config.toml
d_model = 64
n_kv_head = 2
norm_eps = 1e-06
rope_base = 10000.0
rope_fraction = 1.0
attn_scale = 0.177
tie_embeddings = true
parallel_block = false
Each number is 200 + 20 x the weight over its row's rms, rounded and kept within 0 to 999. Layers, rows and columns count from 0. The size before them is the row's rms in percent of the matrix's.

# layer 3 MLP gate, 320x64, rms 0.245, rows 176-212, columns 0-63
111,233,183,186,220,262,195,219,210,206,170,210,183,186,203,176,168,219,146,183,214,215,192,219,172,210,208,198,241,200,190,209,187,185,158,205,185,211,214,225,186,200,194,198,214,183,180,187,181,201,187,185,200,177,179,184,208,190,211,180,176,182,196,224,188
070,224,172,182,195,190,186,182,182,214,199,208,185,202,169,216,212,223,182,208,193,182,191,153,196,184,202,187,203,195,239,152,181,214,166,191,212,215,203,175,224,185,220,243,220,158,237,207,216,205,203,193,213,198,186,182,221,189,214,235,220,185,201,185,196
084,222,231,211,190,189,186,203,188,190,192,198,150,195,197,235,189,231,228,208,215,203,219,207,216,201,201,221,172,212,194,175,248,203,197,210,166,213,178,205,204,195,161,226,213,174,235,203,220,209,235,216,197,207,197,204,231,218,193,172,198,178,218,174,176
096,184,191,207,202,185,242,152,212,185,181,216,202,211,195,202,208,168,210,206,181,183,185,156,195,243,193,187,203,222,169,204,225,188,185,223,203,189,201,180,224,216,186,205,209,176,174,220,191,196,201,227,165,213,169,184,179,241,196,177,203,223,198,172,193
102,191,182,222,169,186,192,213,208,166,191,206,182,190,195,191,211,201,208,202,210,216,159,223,169,180,204,203,195,218,218,190,190,205,225,202,210,178,228,209,170,232,199,214,208,172,171,220,194,247,210,209,163,233,175,172,199,235,188,192,184,224,173,212,171
104,194,198,240,219,197,186,211,206,214,222,187,181,215,172,183,208,163,195,178,200,177,184,202,194,213,190,180,229,201,203,198,196,201,172,185,183,199,207,159,223,178,190,180,210,212,187,232,193,201,201,186,210,189,219,229,155,180,201,213,241,143,172,193,220
084,231,237,188,198,210,156,216,153,201,231,210,210,196,173,199,185,203,182,209,224,200,197,197,168,202,203,197,218,170,190,193,214,178,195,197,183,214,182,199,229,184,223,220,204,161,213,181,221,262,188,218,230,178,204,208,195,199,222,201,205,194,193,171,200
109,153,176,191,180,212,202,189,197,178,210,239,210,211,189,230,192,204,203,209,209,186,228,207,193,225,186,202,223,199,195,206,191,158,197,182,183,209,221,205,204,228,159,209,182,175,185,162,190,202,198,195,227,212,175,252,218,198,186,163,185,195,196,172,180
101,220,199,218,169,191,192,163,203,218,221,238,169,189,204,188,231,220,181,184,170,207,226,239,230,207,211,237,200,171,210,179,176,195,226,203,207,188,200,204,196,157,212,219,221,195,172,222,210,204,158,193,198,201,199,191,192,187,192,192,204,238,182,188,213
101,250,194,234,175,167,191,169,188,195,213,218,186,206,245,205,201,209,216,183,201,192,215,226,230,202,201,210,195,238,200,214,196,179,226,191,194,151,230,197,215,214,203,211,207,190,187,171,186,178,213,190,160,190,185,202,199,192,177,223,170,203,184,221,206
101,180,187,203,211,189,181,163,184,190,213,216,189,203,184,205,205,220,198,201,204,196,205,204,197,192,190,183,222,202,208,223,199,178,170,184,252,209,173,195,182,197,172,191,214,231,218,206,260,201,168,152,195,204,200,190,201,180,179,186,165,230,214,221,233
094,220,214,219,209,194,163,182,218,214,192,208,205,164,170,215,215,187,214,189,229,194,205,184,179,179,229,227,192,180,182,195,203,220,199,214,205,210,230,180,181,202,222,211,206,144,240,199,189,211,208,208,157,233,219,185,196,199,198,204,199,211,223,155,192
098,178,169,206,185,167,169,191,242,169,224,217,201,210,198,250,208,205,215,220,159,196,204,235,189,209,195,215,220,192,216,200,189,202,181,177,184,217,207,212,199,181,197,180,190,183,218,174,243,218,179,201,185,216,195,191,178,212,199,210,210,180,220,155,200
102,201,235,244,232,220,219,181,213,214,210,188,185,196,168,187,204,186,181,200,187,207,213,215,162,222,195,170,201,189,186,192,204,176,199,178,180,202,239,176,208,205,194,216,212,197,165,191,251,208,174,185,197,180,189,191,196,198,158,228,194,188,178,187,174
102,241,199,214,191,198,157,216,196,207,193,166,210,148,197,203,189,217,175,212,198,210,219,190,204,181,218,200,183,183,195,179,173,206,178,215,209,195,210,180,188,221,225,235,201,191,192,205,179,215,231,217,148,241,203,195,195,195,191,236,226,218,221,193,189
092,177,208,163,175,205,195,183,194,188,245,190,195,183,205,149,176,246,205,208,221,174,183,191,166,197,196,202,165,198,225,173,208,203,216,173,198,199,203,206,217,193,215,218,194,186,173,216,195,199,203,164,186,198,231,170,213,186,206,190,206,229,230,226,196
102,177,184,183,216,169,238,198,211,202,203,175,212,159,197,204,217,206,198,208,214,167,194,209,240,196,201,224,203,181,189,181,197,214,229,216,196,203,201,199,188,213,177,156,156,172,188,197,178,208,225,229,211,202,181,213,221,193,178,230,159,189,233,210,199
084,179,208,179,224,192,260,211,192,200,159,223,218,214,188,213,192,178,203,208,170,186,186,212,167,205,214,180,211,180,198,208,215,217,229,181,203,205,195,188,225,213,211,229,203,175,212,199,206,192,159,167,213,193,212,222,175,171,169,227,171,218,198,203,178
108,195,198,231,225,202,202,210,210,163,212,189,180,211,203,179,189,205,150,188,200,179,181,210,249,181,190,203,215,212,198,211,190,220,204,182,211,212,193,166,227,204,190,171,189,170,206,209,199,228,191,199,217,203,219,198,175,208,157,249,208,172,164,181,192
116,180,200,209,214,183,226,203,196,180,207,227,216,172,195,186,199,226,204,203,226,191,146,224,182,178,189,219,177,206,193,211,186,164,236,192,230,205,183,186,219,200,224,187,193,196,162,214,240,204,230,226,195,180,208,190,208,167,203,167,191,210,166,207,205
089,232,197,175,198,211,208,170,235,203,187,161,177,184,180,204,196,185,175,196,200,200,186,214,195,209,185,199,178,183,183,174,221,199,206,224,235,213,200,208,228,179,202,187,221,179,215,213,245,187,214,238,212,152,189,187,212,199,188,214,162,197,227,230,195
112,207,198,220,181,238,196,208,189,204,235,203,213,201,203,227,195,218,157,189,210,224,209,203,210,190,212,191,214,163,185,215,239,235,201,194,227,172,224,213,233,227,181,166,188,195,218,181,185,169,168,199,189,233,213,208,217,215,195,230,199,193,177,222,214
082,198,236,204,224,201,189,241,182,174,197,165,205,216,189,198,218,210,217,184,199,182,190,199,221,171,221,206,203,202,220,174,193,216,203,219,180,160,235,184,149,209,199,201,217,172,205,225,188,249,195,192,173,194,205,167,207,213,193,188,210,218,181,175,201
117,196,167,244,196,217,189,185,238,164,191,174,214,224,201,195,202,205,190,222,206,213,229,219,174,176,214,193,219,196,180,214,210,178,208,175,184,187,221,198,229,215,196,197,236,214,212,208,156,211,189,244,199,239,204,229,210,171,208,218,195,192,210,196,190
106,196,203,206,216,193,175,162,256,196,214,183,197,211,196,202,182,191,214,198,207,189,212,203,191,223,187,205,191,188,210,178,227,209,198,206,182,168,178,241,231,227,204,182,215,202,179,203,188,184,161,161,194,180,231,217,159,168,207,198,229,190,188,229,184
103,225,205,194,187,179,163,201,218,220,218,204,168,202,180,186,219,199,225,209,183,208,227,208,211,149,183,204,192,181,203,156,156,178,210,222,173,194,193,186,202,211,199,213,208,185,172,170,190,227,159,196,193,206,187,190,157,189,207,190,182,215,207,193,172
113,207,209,195,186,209,172,212,225,193,190,212,225,213,189,220,223,217,194,163,201,175,185,214,183,183,190,219,210,205,204,210,225,186,216,206,192,238,202,186,215,175,202,172,219,155,173,136,199,221,224,184,229,157,204,197,201,190,185,210,214,186,215,217,221
095,210,258,181,207,197,185,191,190,207,242,221,208,193,195,186,170,212,189,215,190,194,251,194,162,208,208,213,226,208,204,177,202,180,199,195,152,198,243,206,210,190,179,196,193,194,192,199,214,211,202,199,186,192,212,250,197,219,178,184,216,214,173,211,182
122,234,170,225,205,185,188,226,204,214,225,201,248,177,205,212,219,208,206,210,212,193,218,200,187,207,219,187,206,185,196,203,194,226,211,189,204,196,196,166,225,200,176,222,161,177,172,247,188,232,238,235,207,171,184,214,181,179,216,211,218,186,203,195,204
111,214,196,186,209,226,226,232,177,177,217,190,196,184,187,197,207,222,223,231,208,200,218,243,222,193,186,211,227,195,207,224,185,173,223,219,241,192,170,192,204,220,229,209,195,166,169,197,213,238,195,195,205,205,177,204,216,202,196,187,163,169,170,212,210
096,190,239,213,205,163,208,213,212,170,216,186,206,212,225,196,185,207,231,219,215,206,192,206,249,204,241,205,194,233,191,170,182,197,221,200,191,171,196,184,216,213,204,181,165,204,192,231,244,218,189,209,205,192,187,217,221,216,181,190,195,193,239,206,228
083,193,196,216,190,207,221,218,163,201,213,222,201,192,204,181,200,236,185,176,248,219,186,171,202,198,199,198,239,228,181,185,209,200,223,203,159,172,185,199,205,190,182,246,193,211,189,215,194,162,183,195,188,216,176,176,212,217,203,206,200,229,172,176,170
108,205,177,202,177,189,223,220,205,187,191,219,174,233,153,227,253,191,222,189,195,241,207,192,222,207,167,170,193,193,190,208,189,207,181,184,188,208,176,214,211,195,199,220,201,208,179,177,201,190,182,209,169,191,204,206,184,162,222,210,230,205,238,196,176
102,205,175,207,226,191,205,221,173,197,215,205,201,213,193,180,188,175,153,181,200,193,209,234,180,178,159,226,184,151,214,219,235,237,205,185,227,192,168,207,216,190,190,209,205,185,211,197,236,201,215,183,201,195,172,197,177,200,208,216,227,221,205,184,180
097,249,204,222,179,206,210,211,245,231,156,206,209,185,211,178,219,219,209,182,183,214,237,204,184,202,203,212,194,184,218,212,200,185,213,185,225,180,206,203,193,177,206,197,207,226,220,209,186,192,242,241,238,203,230,213,166,205,192,202,218,209,197,198,223
109,189,146,176,192,228,215,239,199,190,223,212,208,194,209,200,188,189,225,213,212,213,201,175,198,205,187,217,201,217,198,177,208,185,197,178,172,191,190,192,205,234,196,192,192,193,204,215,196,225,251,205,155,175,187,167,175,206,196,174,188,184,250,222,197
093,205,212,257,210,158,180,177,183,201,203,223,224,189,179,182,178,180,196,220,199,207,209,187,228,173,187,187,214,179,203,206,227,216,222,207,193,207,194,184,162,208,210,230,187,204,243,222,212,215,179,178,165,214,210,165,175,181,198,204,183,193,178,188,203
# layer 3 MLP up, 320x64, rms 0.228, rows 176-211, columns 0-63
097,155,219,220,165,218,213,197,173,187,209,209,203,202,177,189,203,172,234,186,220,199,215,202,210,208,179,195,202,217,209,213,177,200,218,183,174,194,210,231,168,182,207,194,234,222,214,201,242,246,203,193,222,186,195,190,183,241,184,180,190,218,166,182,201
067,154,178,217,184,226,226,218,191,184,200,213,178,232,228,171,202,190,173,211,197,206,188,232,188,197,185,176,182,188,230,209,232,164,220,183,182,204,214,203,159,176,193,199,195,192,206,187,221,189,201,186,204,229,220,228,188,200,186,186,197,193,162,203,240
084,210,197,217,241,192,188,197,171,219,219,171,216,183,227,246,207,195,194,170,216,191,190,195,207,180,190,226,163,212,172,183,205,219,207,212,197,181,211,206,237,193,194,202,187,197,242,187,172,213,201,244,164,197,217,200,184,213,174,192,183,205,224,168,192
099,219,226,177,191,187,204,192,183,241,191,186,218,184,208,197,195,184,209,197,235,172,208,184,160,230,211,221,206,225,229,228,212,238,152,183,201,171,220,224,216,169,197,190,199,170,192,201,198,199,242,207,192,213,199,202,184,210,177,184,185,217,205,220,180
098,223,173,209,197,208,196,211,170,203,232,187,200,205,190,183,244,223,183,197,206,214,208,198,210,202,184,200,175,188,251,173,183,200,238,186,190,237,231,203,215,204,180,202,191,177,205,253,222,201,207,196,196,220,196,168,220,204,214,182,206,231,168,212,179
106,228,207,212,191,236,223,179,202,188,202,220,221,200,198,186,200,212,207,212,229,200,212,208,187,173,200,169,182,209,241,164,198,198,206,199,218,193,214,240,209,187,225,198,178,214,185,211,214,257,221,164,174,204,219,181,161,189,215,211,169,211,184,214,213
095,174,205,206,220,179,201,222,193,193,207,209,204,200,216,194,184,219,220,188,222,178,220,203,220,209,203,208,208,184,172,208,218,191,201,212,194,241,232,242,190,212,208,214,233,192,166,241,203,154,219,201,194,194,173,191,172,212,148,210,179,205,164,209,197
107,219,174,181,232,186,164,191,187,232,210,217,210,216,211,174,178,202,191,180,184,196,168,188,200,216,197,211,217,205,199,169,218,189,233,202,171,219,168,168,211,166,196,202,186,185,191,192,250,207,199,178,237,199,227,204,211,204,188,156,190,186,197,181,188
086,225,205,236,200,196,184,135,241,219,242,208,192,198,240,206,201,193,169,207,204,219,210,200,180,242,196,200,190,186,208,172,190,180,218,219,201,187,213,178,198,149,197,212,214,202,183,237,206,213,195,201,179,207,201,183,204,213,192,184,190,212,179,196,202
093,239,182,192,191,174,198,147,201,209,199,216,218,163,211,236,186,196,211,203,202,207,243,189,217,187,210,210,193,218,226,206,206,233,221,180,162,178,217,168,181,213,183,188,207,203,227,187,180,194,193,189,191,216,181,195,194,218,220,238,222,185,204,168,215
092,187,171,208,197,190,169,187,219,220,221,205,199,187,188,235,214,191,229,194,214,196,190,191,209,176,184,216,169,166,220,186,194,233,185,152,188,180,192,213,212,169,194,232,213,216,188,194,197,217,224,187,195,203,194,233,214,188,193,191,188,222,267,207,208
103,180,203,215,220,153,191,193,212,177,210,172,198,181,191,208,198,202,181,216,202,187,205,230,171,195,219,180,198,202,196,150,191,213,226,180,209,190,179,181,206,216,231,208,249,185,233,173,168,215,208,193,165,214,184,192,181,191,234,210,236,191,205,203,194
107,173,196,186,168,220,222,179,168,223,193,156,198,204,162,185,190,210,176,207,203,207,235,218,196,191,186,199,223,204,208,177,239,190,231,227,204,171,224,232,227,227,184,190,195,209,185,202,172,230,228,185,224,208,202,207,192,214,221,221,215,207,184,209,206
101,169,178,179,161,186,199,244,174,199,210,195,211,193,207,190,183,183,213,208,187,218,213,181,176,218,169,234,158,201,173,192,164,171,224,208,216,168,196,187,191,204,171,178,193,227,206,199,183,214,209,224,180,196,172,184,173,190,181,234,197,200,205,203,187
098,193,218,189,220,212,241,201,202,209,180,220,207,203,183,178,166,188,237,177,203,204,163,192,204,207,191,239,211,193,180,218,244,189,205,211,183,203,175,207,172,215,193,182,240,203,188,206,203,207,163,170,182,186,190,207,215,194,207,174,244,208,202,238,189
090,178,198,199,197,205,206,211,191,185,184,218,176,184,218,216,208,200,195,228,222,199,188,196,212,222,223,196,196,153,169,220,186,215,203,194,218,183,195,197,212,249,219,213,202,194,223,155,202,228,189,231,196,225,201,155,165,205,174,202,217,210,191,212,152
099,206,203,239,158,212,195,208,191,240,195,224,206,215,210,207,174,209,187,218,176,194,206,197,209,203,219,172,209,210,197,187,176,197,191,181,239,170,186,207,224,155,213,253,220,204,170,213,173,182,193,197,222,200,226,169,209,191,207,222,220,210,178,196,217
101,165,196,197,215,201,230,224,203,180,263,196,211,185,188,201,215,180,191,243,188,206,212,207,186,204,187,210,197,243,169,205,177,197,225,210,179,186,212,202,222,193,186,209,194,137,189,193,197,210,180,206,247,169,192,195,206,190,208,204,182,196,195,200,193
111,211,205,207,213,206,216,199,181,258,204,217,213,209,193,216,190,225,182,211,188,210,217,195,182,258,205,180,179,210,195,176,186,164,182,214,175,200,224,187,230,230,188,247,198,209,168,187,197,200,208,209,220,200,206,216,212,195,216,150,210,204,197,213,176
116,177,184,148,201,202,177,219,176,169,178,204,188,198,202,207,213,223,230,198,182,191,214,180,193,190,194,168,177,204,211,181,183,190,176,208,172,172,185,190,204,178,187,231,166,231,163,158,210,243,208,198,190,216,209,210,170,206,197,189,216,197,203,208,183
097,175,228,210,188,188,230,220,185,180,205,206,217,196,218,211,208,212,225,194,219,200,172,155,191,218,201,192,245,242,189,214,154,200,207,165,197,193,218,186,186,203,195,209,248,220,204,201,182,194,169,194,181,202,204,170,209,194,214,186,225,176,175,213,218
101,226,152,226,180,207,187,183,211,197,211,175,207,165,216,194,203,169,177,171,218,155,223,225,175,203,180,178,194,184,214,227,205,211,213,219,228,215,230,205,199,236,249,209,194,194,204,214,181,207,225,189,184,203,182,195,229,202,185,215,209,208,211,206,192
089,176,189,207,212,198,174,175,219,197,220,222,158,183,195,185,202,176,221,204,196,237,225,197,198,193,172,210,183,197,173,191,179,170,228,229,240,194,207,172,217,201,204,226,204,225,192,184,195,190,159,220,208,195,188,240,212,172,165,190,181,204,221,205,186
113,199,204,154,177,185,196,191,166,237,219,184,221,192,204,223,176,212,192,189,192,227,170,182,183,222,207,188,210,202,224,168,188,223,186,227,216,209,159,232,187,211,204,194,205,215,187,204,200,207,221,208,187,187,208,228,210,192,215,266,178,210,200,188,217
102,174,206,186,186,188,194,200,202,223,179,218,167,171,228,185,184,168,158,196,221,201,186,208,225,179,224,197,204,186,192,208,220,220,192,227,174,210,177,176,183,210,228,199,187,189,181,236,208,201,176,180,214,223,240,217,183,189,230,208,185,225,236,182,218
112,193,195,202,205,183,171,177,215,217,190,176,196,188,207,204,215,187,208,212,173,197,252,240,210,221,204,178,170,212,200,147,197,192,216,199,178,204,211,209,217,214,188,180,174,192,211,178,189,229,188,181,196,189,190,174,186,197,172,206,186,267,196,187,190
117,231,244,179,192,181,202,205,250,170,180,224,203,232,160,212,198,178,181,194,169,225,213,233,201,192,211,182,190,224,193,210,200,194,238,207,210,182,202,238,227,166,221,185,202,196,192,197,189,207,192,194,213,191,190,234,195,222,200,201,220,213,200,182,216
100,243,185,206,192,197,199,210,160,211,205,222,184,147,182,190,215,190,197,170,192,188,202,203,241,193,193,207,216,214,212,204,218,202,229,191,168,183,247,212,190,195,196,161,211,201,222,227,202,182,192,201,189,222,200,167,178,213,221,200,190,226,174,209,168
114,202,243,222,154,211,235,204,183,172,209,181,213,172,176,208,213,177,195,203,147,214,246,205,182,222,199,191,203,161,190,204,231,174,200,224,192,204,219,239,207,219,195,226,203,202,228,200,190,198,191,209,175,178,194,205,196,205,198,197,196,176,207,193,203
113,208,177,220,180,210,190,173,194,229,183,200,217,167,223,199,267,209,197,208,224,183,206,188,172,187,200,211,198,185,196,185,186,170,183,165,192,229,206,208,201,176,211,181,214,221,203,176,208,253,216,198,194,202,214,198,188,209,220,188,235,176,193,175,178
100,219,179,217,165,219,210,213,179,232,187,178,206,197,207,232,195,207,207,214,192,225,197,221,176,217,214,221,187,159,192,187,191,194,218,240,185,170,184,192,195,238,213,215,187,176,199,213,185,197,222,182,176,198,188,194,189,201,212,180,238,149,186,177,171
080,224,232,182,199,217,200,204,218,210,183,179,172,189,194,196,198,234,206,235,199,221,232,183,202,215,182,175,155,175,212,218,180,190,189,179,230,208,218,179,185,195,190,181,199,178,226,188,194,200,221,161,206,182,178,215,183,191,218,172,230,168,226,210,226
109,209,188,156,213,216,217,216,205,200,191,203,164,200,182,217,186,207,160,220,186,233,249,223,227,197,188,212,201,149,184,192,205,208,179,181,193,232,187,206,195,209,245,201,188,163,211,189,228,189,180,202,193,181,222,193,206,200,197,204,190,206,237,196,204
109,168,196,206,202,213,217,218,199,198,184,215,199,215,206,219,190,206,210,203,225,229,171,156,234,214,216,180,230,229,162,190,199,183,209,183,167,210,222,175,165,238,191,179,217,222,207,198,189,169,177,212,200,205,203,237,224,184,183,219,179,184,198,221,217
091,211,210,204,194,195,174,172,222,233,167,185,211,211,186,207,200,205,146,168,198,210,192,221,192,222,197,203,194,203,191,201,155,234,225,193,164,197,197,214,219,168,170,198,217,226,169,166,203,208,166,187,193,197,192,195,212,161,210,216,193,229,200,203,193
112,212,187,174,214,191,191,153,165,213,220,202,208,205,196,213,197,211,251,187,202,182,222,203,180,236,181,200,185,172,219,220,190,194,197,217,145,206,157,202,207,221,218,221,182,202,192,213,221,208,191,194,197,189,186,189,194,172,192,198,211,233,240,215,185
# layer 3 MLP down (transposed), 320x64, rms 0.129, rows 176-211, columns 0-63
098,238,198,212,205,232,214,233,187,199,182,178,212,183,212,163,189,210,153,155,194,213,186,212,189,200,199,224,251,196,188,205,215,224,171,198,207,216,199,209,197,219,188,164,198,209,172,197,172,219,178,207,205,213,182,227,178,169,214,186,180,194,219,212,199
070,218,190,210,197,241,181,174,205,209,185,196,182,184,166,218,201,192,195,191,173,181,213,154,219,154,187,192,201,230,207,184,185,213,157,206,205,210,164,167,230,198,182,215,218,202,207,201,188,242,175,180,195,173,173,179,210,187,197,210,219,191,211,191,202
094,191,192,215,215,205,214,218,241,214,167,227,214,213,205,185,202,143,182,226,236,204,198,211,195,210,201,171,178,161,207,212,212,200,197,211,209,199,221,208,175,195,234,176,212,213,182,201,204,204,181,195,232,195,212,196,241,158,227,231,192,192,184,212,198
103,188,176,198,230,227,191,241,205,167,197,201,187,214,194,220,182,217,219,199,201,234,196,200,268,177,215,191,231,211,199,159,189,185,205,177,207,218,192,181,194,221,198,206,193,215,207,225,186,229,184,160,200,212,182,226,214,222,202,215,218,210,194,176,192
096,212,214,186,192,199,190,172,215,230,195,223,215,193,207,196,227,181,223,216,186,175,208,184,194,197,225,226,210,182,170,203,237,219,192,217,225,157,221,203,175,236,204,252,206,173,193,183,173,182,184,207,200,209,221,189,153,195,197,219,199,176,219,212,198
104,181,174,187,181,193,182,198,197,213,196,187,179,211,193,141,174,169,216,197,205,215,216,203,186,184,197,172,197,189,234,182,194,196,195,168,165,202,191,179,194,199,211,227,195,175,178,244,210,195,218,193,214,188,222,171,205,171,219,251,194,195,192,174,187
093,189,194,206,194,179,217,229,187,200,205,222,173,182,195,198,204,170,197,190,200,186,221,234,188,163,213,193,176,174,155,225,223,193,197,230,163,229,198,227,193,232,217,181,212,188,237,220,198,224,220,166,195,186,205,215,198,210,168,173,190,198,178,191,210
103,209,205,217,190,235,174,193,172,209,197,248,223,188,197,222,210,209,211,180,209,186,197,169,196,180,206,213,179,175,193,220,201,177,195,189,206,191,200,213,178,205,196,209,174,216,169,184,168,208,215,184,176,203,201,233,185,190,184,131,207,178,200,177,164
102,191,178,163,216,203,197,220,193,189,163,200,189,202,216,180,152,200,190,227,221,212,187,183,193,214,182,215,192,185,206,222,211,193,209,176,213,225,234,180,158,239,179,246,211,207,186,190,184,192,206,195,227,223,199,211,209,202,209,199,214,144,196,191,192
096,196,214,207,214,204,185,221,208,191,192,194,170,203,234,171,214,201,203,206,233,195,200,203,218,191,202,179,158,184,193,167,161,213,192,242,214,185,204,211,195,184,206,220,221,246,227,240,187,180,194,191,204,223,215,193,188,236,222,217,183,163,206,196,173
085,200,220,162,206,177,201,231,219,215,196,157,211,209,232,188,203,187,215,184,205,226,201,206,198,193,202,200,183,211,194,182,203,230,223,229,170,170,217,180,193,163,213,210,167,191,198,199,181,230,194,219,222,193,170,201,215,199,189,209,258,194,212,177,170
099,196,198,198,161,213,212,208,215,208,193,202,197,217,202,192,188,185,213,153,201,208,197,173,220,213,197,203,198,181,221,262,208,202,175,202,168,212,199,215,192,176,193,143,196,211,168,209,223,209,212,214,205,208,243,197,219,205,166,215,181,199,183,223,233
103,192,175,200,197,179,183,226,195,179,204,200,190,215,222,183,212,195,230,208,149,159,217,223,196,210,180,219,194,196,229,240,200,197,174,172,184,181,181,181,206,178,206,142,194,192,191,171,221,194,207,211,179,213,188,177,185,214,163,195,214,203,219,197,184
098,217,185,208,197,169,184,240,196,199,205,215,232,196,197,222,202,206,199,176,217,190,186,176,196,185,205,250,182,204,241,193,183,199,225,243,251,210,192,214,176,191,227,177,192,177,244,200,186,198,216,217,219,221,188,209,188,189,192,184,217,198,195,230,206
103,196,194,207,203,240,173,232,165,195,211,184,207,203,172,198,200,224,195,184,189,187,220,183,224,189,185,170,268,189,219,195,177,194,197,198,214,183,216,161,198,209,185,180,165,185,196,210,198,202,224,218,179,219,222,169,179,212,188,204,174,185,221,183,192
089,192,225,208,223,183,192,217,196,184,169,209,204,221,201,187,198,204,214,178,162,203,195,196,237,171,220,204,226,229,176,195,195,209,198,209,243,214,218,163,181,204,203,219,191,183,235,211,238,202,226,197,201,207,173,215,240,208,196,207,173,215,157,221,221
100,195,210,205,262,203,217,216,175,169,214,189,195,218,189,155,189,184,204,197,163,225,204,179,169,190,178,168,186,181,222,189,181,165,215,187,182,214,179,175,194,188,197,208,205,168,227,184,203,213,196,222,211,224,186,196,157,189,196,215,189,187,201,201,191
104,197,205,180,186,235,196,205,183,186,214,183,233,163,144,196,191,193,171,155,210,183,217,197,181,213,192,198,217,226,182,177,171,167,175,228,233,204,191,184,164,161,187,209,202,207,193,198,221,205,198,205,206,211,217,195,213,226,202,214,205,192,171,196,212
110,185,223,194,205,220,183,222,198,212,193,178,173,212,175,186,176,230,159,194,199,224,194,183,187,201,152,188,207,215,203,244,206,187,184,230,206,221,232,207,213,224,180,187,183,187,152,200,195,204,194,229,212,209,193,231,174,180,196,176,227,196,184,187,179
119,183,200,189,169,207,200,210,222,203,216,205,175,173,198,199,196,197,193,197,197,189,197,175,180,184,205,212,245,180,186,178,167,225,204,184,207,184,229,206,209,172,237,205,186,232,182,201,198,167,176,230,232,202,217,214,146,166,218,209,215,183,192,203,232
088,182,231,190,213,189,222,184,219,211,172,202,167,216,191,191,195,188,187,186,211,159,185,270,206,168,192,181,221,189,148,213,207,184,188,206,200,198,174,221,197,164,206,207,192,205,211,184,206,207,215,223,213,159,202,167,207,206,190,216,194,217,200,192,202
086,218,194,228,188,206,177,194,228,213,200,205,163,197,200,230,202,195,212,221,195,186,212,214,171,210,220,221,163,212,221,175,160,176,181,188,191,223,179,205,166,183,214,214,229,196,238,204,214,242,182,226,178,187,204,187,201,163,207,170,221,185,186,201,194
093,178,195,183,204,186,228,161,195,215,212,225,194,233,195,234,183,198,213,173,151,205,198,182,201,195,215,167,217,218,191,195,199,191,235,189,206,212,198,227,176,173,190,147,194,196,206,225,187,237,208,209,218,230,240,203,212,221,205,209,179,202,205,204,195
122,228,232,211,197,196,206,178,181,180,228,216,183,201,215,203,215,175,180,188,219,178,217,198,195,181,200,182,168,185,176,240,226,222,179,185,220,201,181,187,211,165,197,170,221,169,212,187,232,204,207,178,218,177,181,220,197,219,179,193,218,221,171,157,193
097,227,192,241,189,201,215,214,185,190,215,206,187,211,172,216,201,223,159,184,172,214,197,221,218,175,235,193,164,201,189,182,191,189,171,219,205,178,217,218,201,196,192,233,173,234,235,194,203,182,227,220,203,182,178,177,222,214,187,165,178,203,183,218,189
098,184,202,209,201,198,201,196,204,220,178,197,234,150,208,218,216,208,184,221,215,207,184,184,185,231,210,194,171,201,184,186,240,182,195,174,217,164,184,206,192,189,198,232,193,232,177,212,191,187,188,229,212,220,203,219,238,224,196,184,216,160,196,194,246
108,212,196,193,162,205,185,214,234,225,178,227,214,206,200,199,167,182,198,200,216,190,226,242,208,190,218,212,204,199,180,178,201,188,210,210,206,208,203,205,170,203,210,291,202,212,199,179,179,177,194,191,212,184,201,230,214,188,223,224,194,201,212,191,196
102,240,220,194,200,201,200,197,171,195,213,216,190,183,174,193,213,226,193,205,237,163,202,174,183,190,200,211,242,242,186,214,231,177,229,214,187,198,195,206,206,185,205,175,216,206,192,238,199,185,164,167,230,172,211,222,216,180,214,190,220,217,215,199,189
107,212,161,183,188,190,182,168,204,197,180,216,204,219,195,198,194,217,194,199,233,197,181,209,186,163,211,207,167,235,174,179,213,172,211,211,214,180,186,155,156,183,212,244,207,202,215,183,204,202,156,180,237,216,213,206,215,192,196,201,215,214,202,200,201
106,169,170,232,209,205,225,206,219,196,203,215,187,207,211,223,227,215,175,212,177,209,188,232,230,200,239,193,178,193,187,201,193,182,216,208,166,180,207,173,201,183,232,210,247,190,216,212,226,240,205,194,200,182,166,217,189,211,188,236,198,223,212,206,189
095,194,197,198,221,217,201,170,189,204,180,226,211,186,188,188,185,204,168,162,225,189,227,226,186,176,167,224,185,167,207,221,216,224,172,215,228,223,225,210,209,175,175,200,219,208,165,167,198,201,178,214,199,177,192,202,181,243,199,215,219,211,175,200,184
086,188,208,229,205,207,159,189,183,177,193,203,197,207,208,207,165,232,195,213,225,194,202,190,205,206,183,181,201,208,194,191,213,172,251,192,180,198,211,184,208,212,205,165,204,233,180,175,193,201,181,191,172,240,190,173,161,227,203,180,226,217,176,202,160
100,215,218,197,193,190,220,200,223,207,217,230,151,254,181,207,212,186,219,196,199,185,192,187,197,211,196,187,186,235,200,159,175,233,201,233,207,166,194,201,218,214,189,237,195,231,211,179,201,193,190,211,195,209,193,161,221,177,214,197,226,203,224,180,195
103,193,191,220,218,187,245,196,207,225,233,193,172,204,150,193,212,178,161,218,181,178,207,224,207,214,189,216,214,224,185,202,183,217,186,219,200,169,162,225,174,194,195,219,227,211,188,201,224,209,199,206,197,213,203,153,199,187,177,186,182,178,184,222,195
088,194,218,202,194,183,185,249,198,187,217,216,174,209,210,219,195,206,210,192,184,182,191,184,214,170,201,193,202,180,240,201,205,207,217,200,207,184,175,200,184,209,211,231,247,206,194,230,151,187,195,225,181,220,246,191,206,213,167,172,195,178,184,174,224
101,209,224,233,167,174,179,186,231,199,206,220,243,198,215,232,216,186,203,203,197,208,205,239,220,179,212,206,197,207,182,216,202,206,201,182,204,195,202,213,203,160,189,228,194,194,179,159,198,231,178,200,210,179,223,228,222,231,169,205,222,203,164,197,183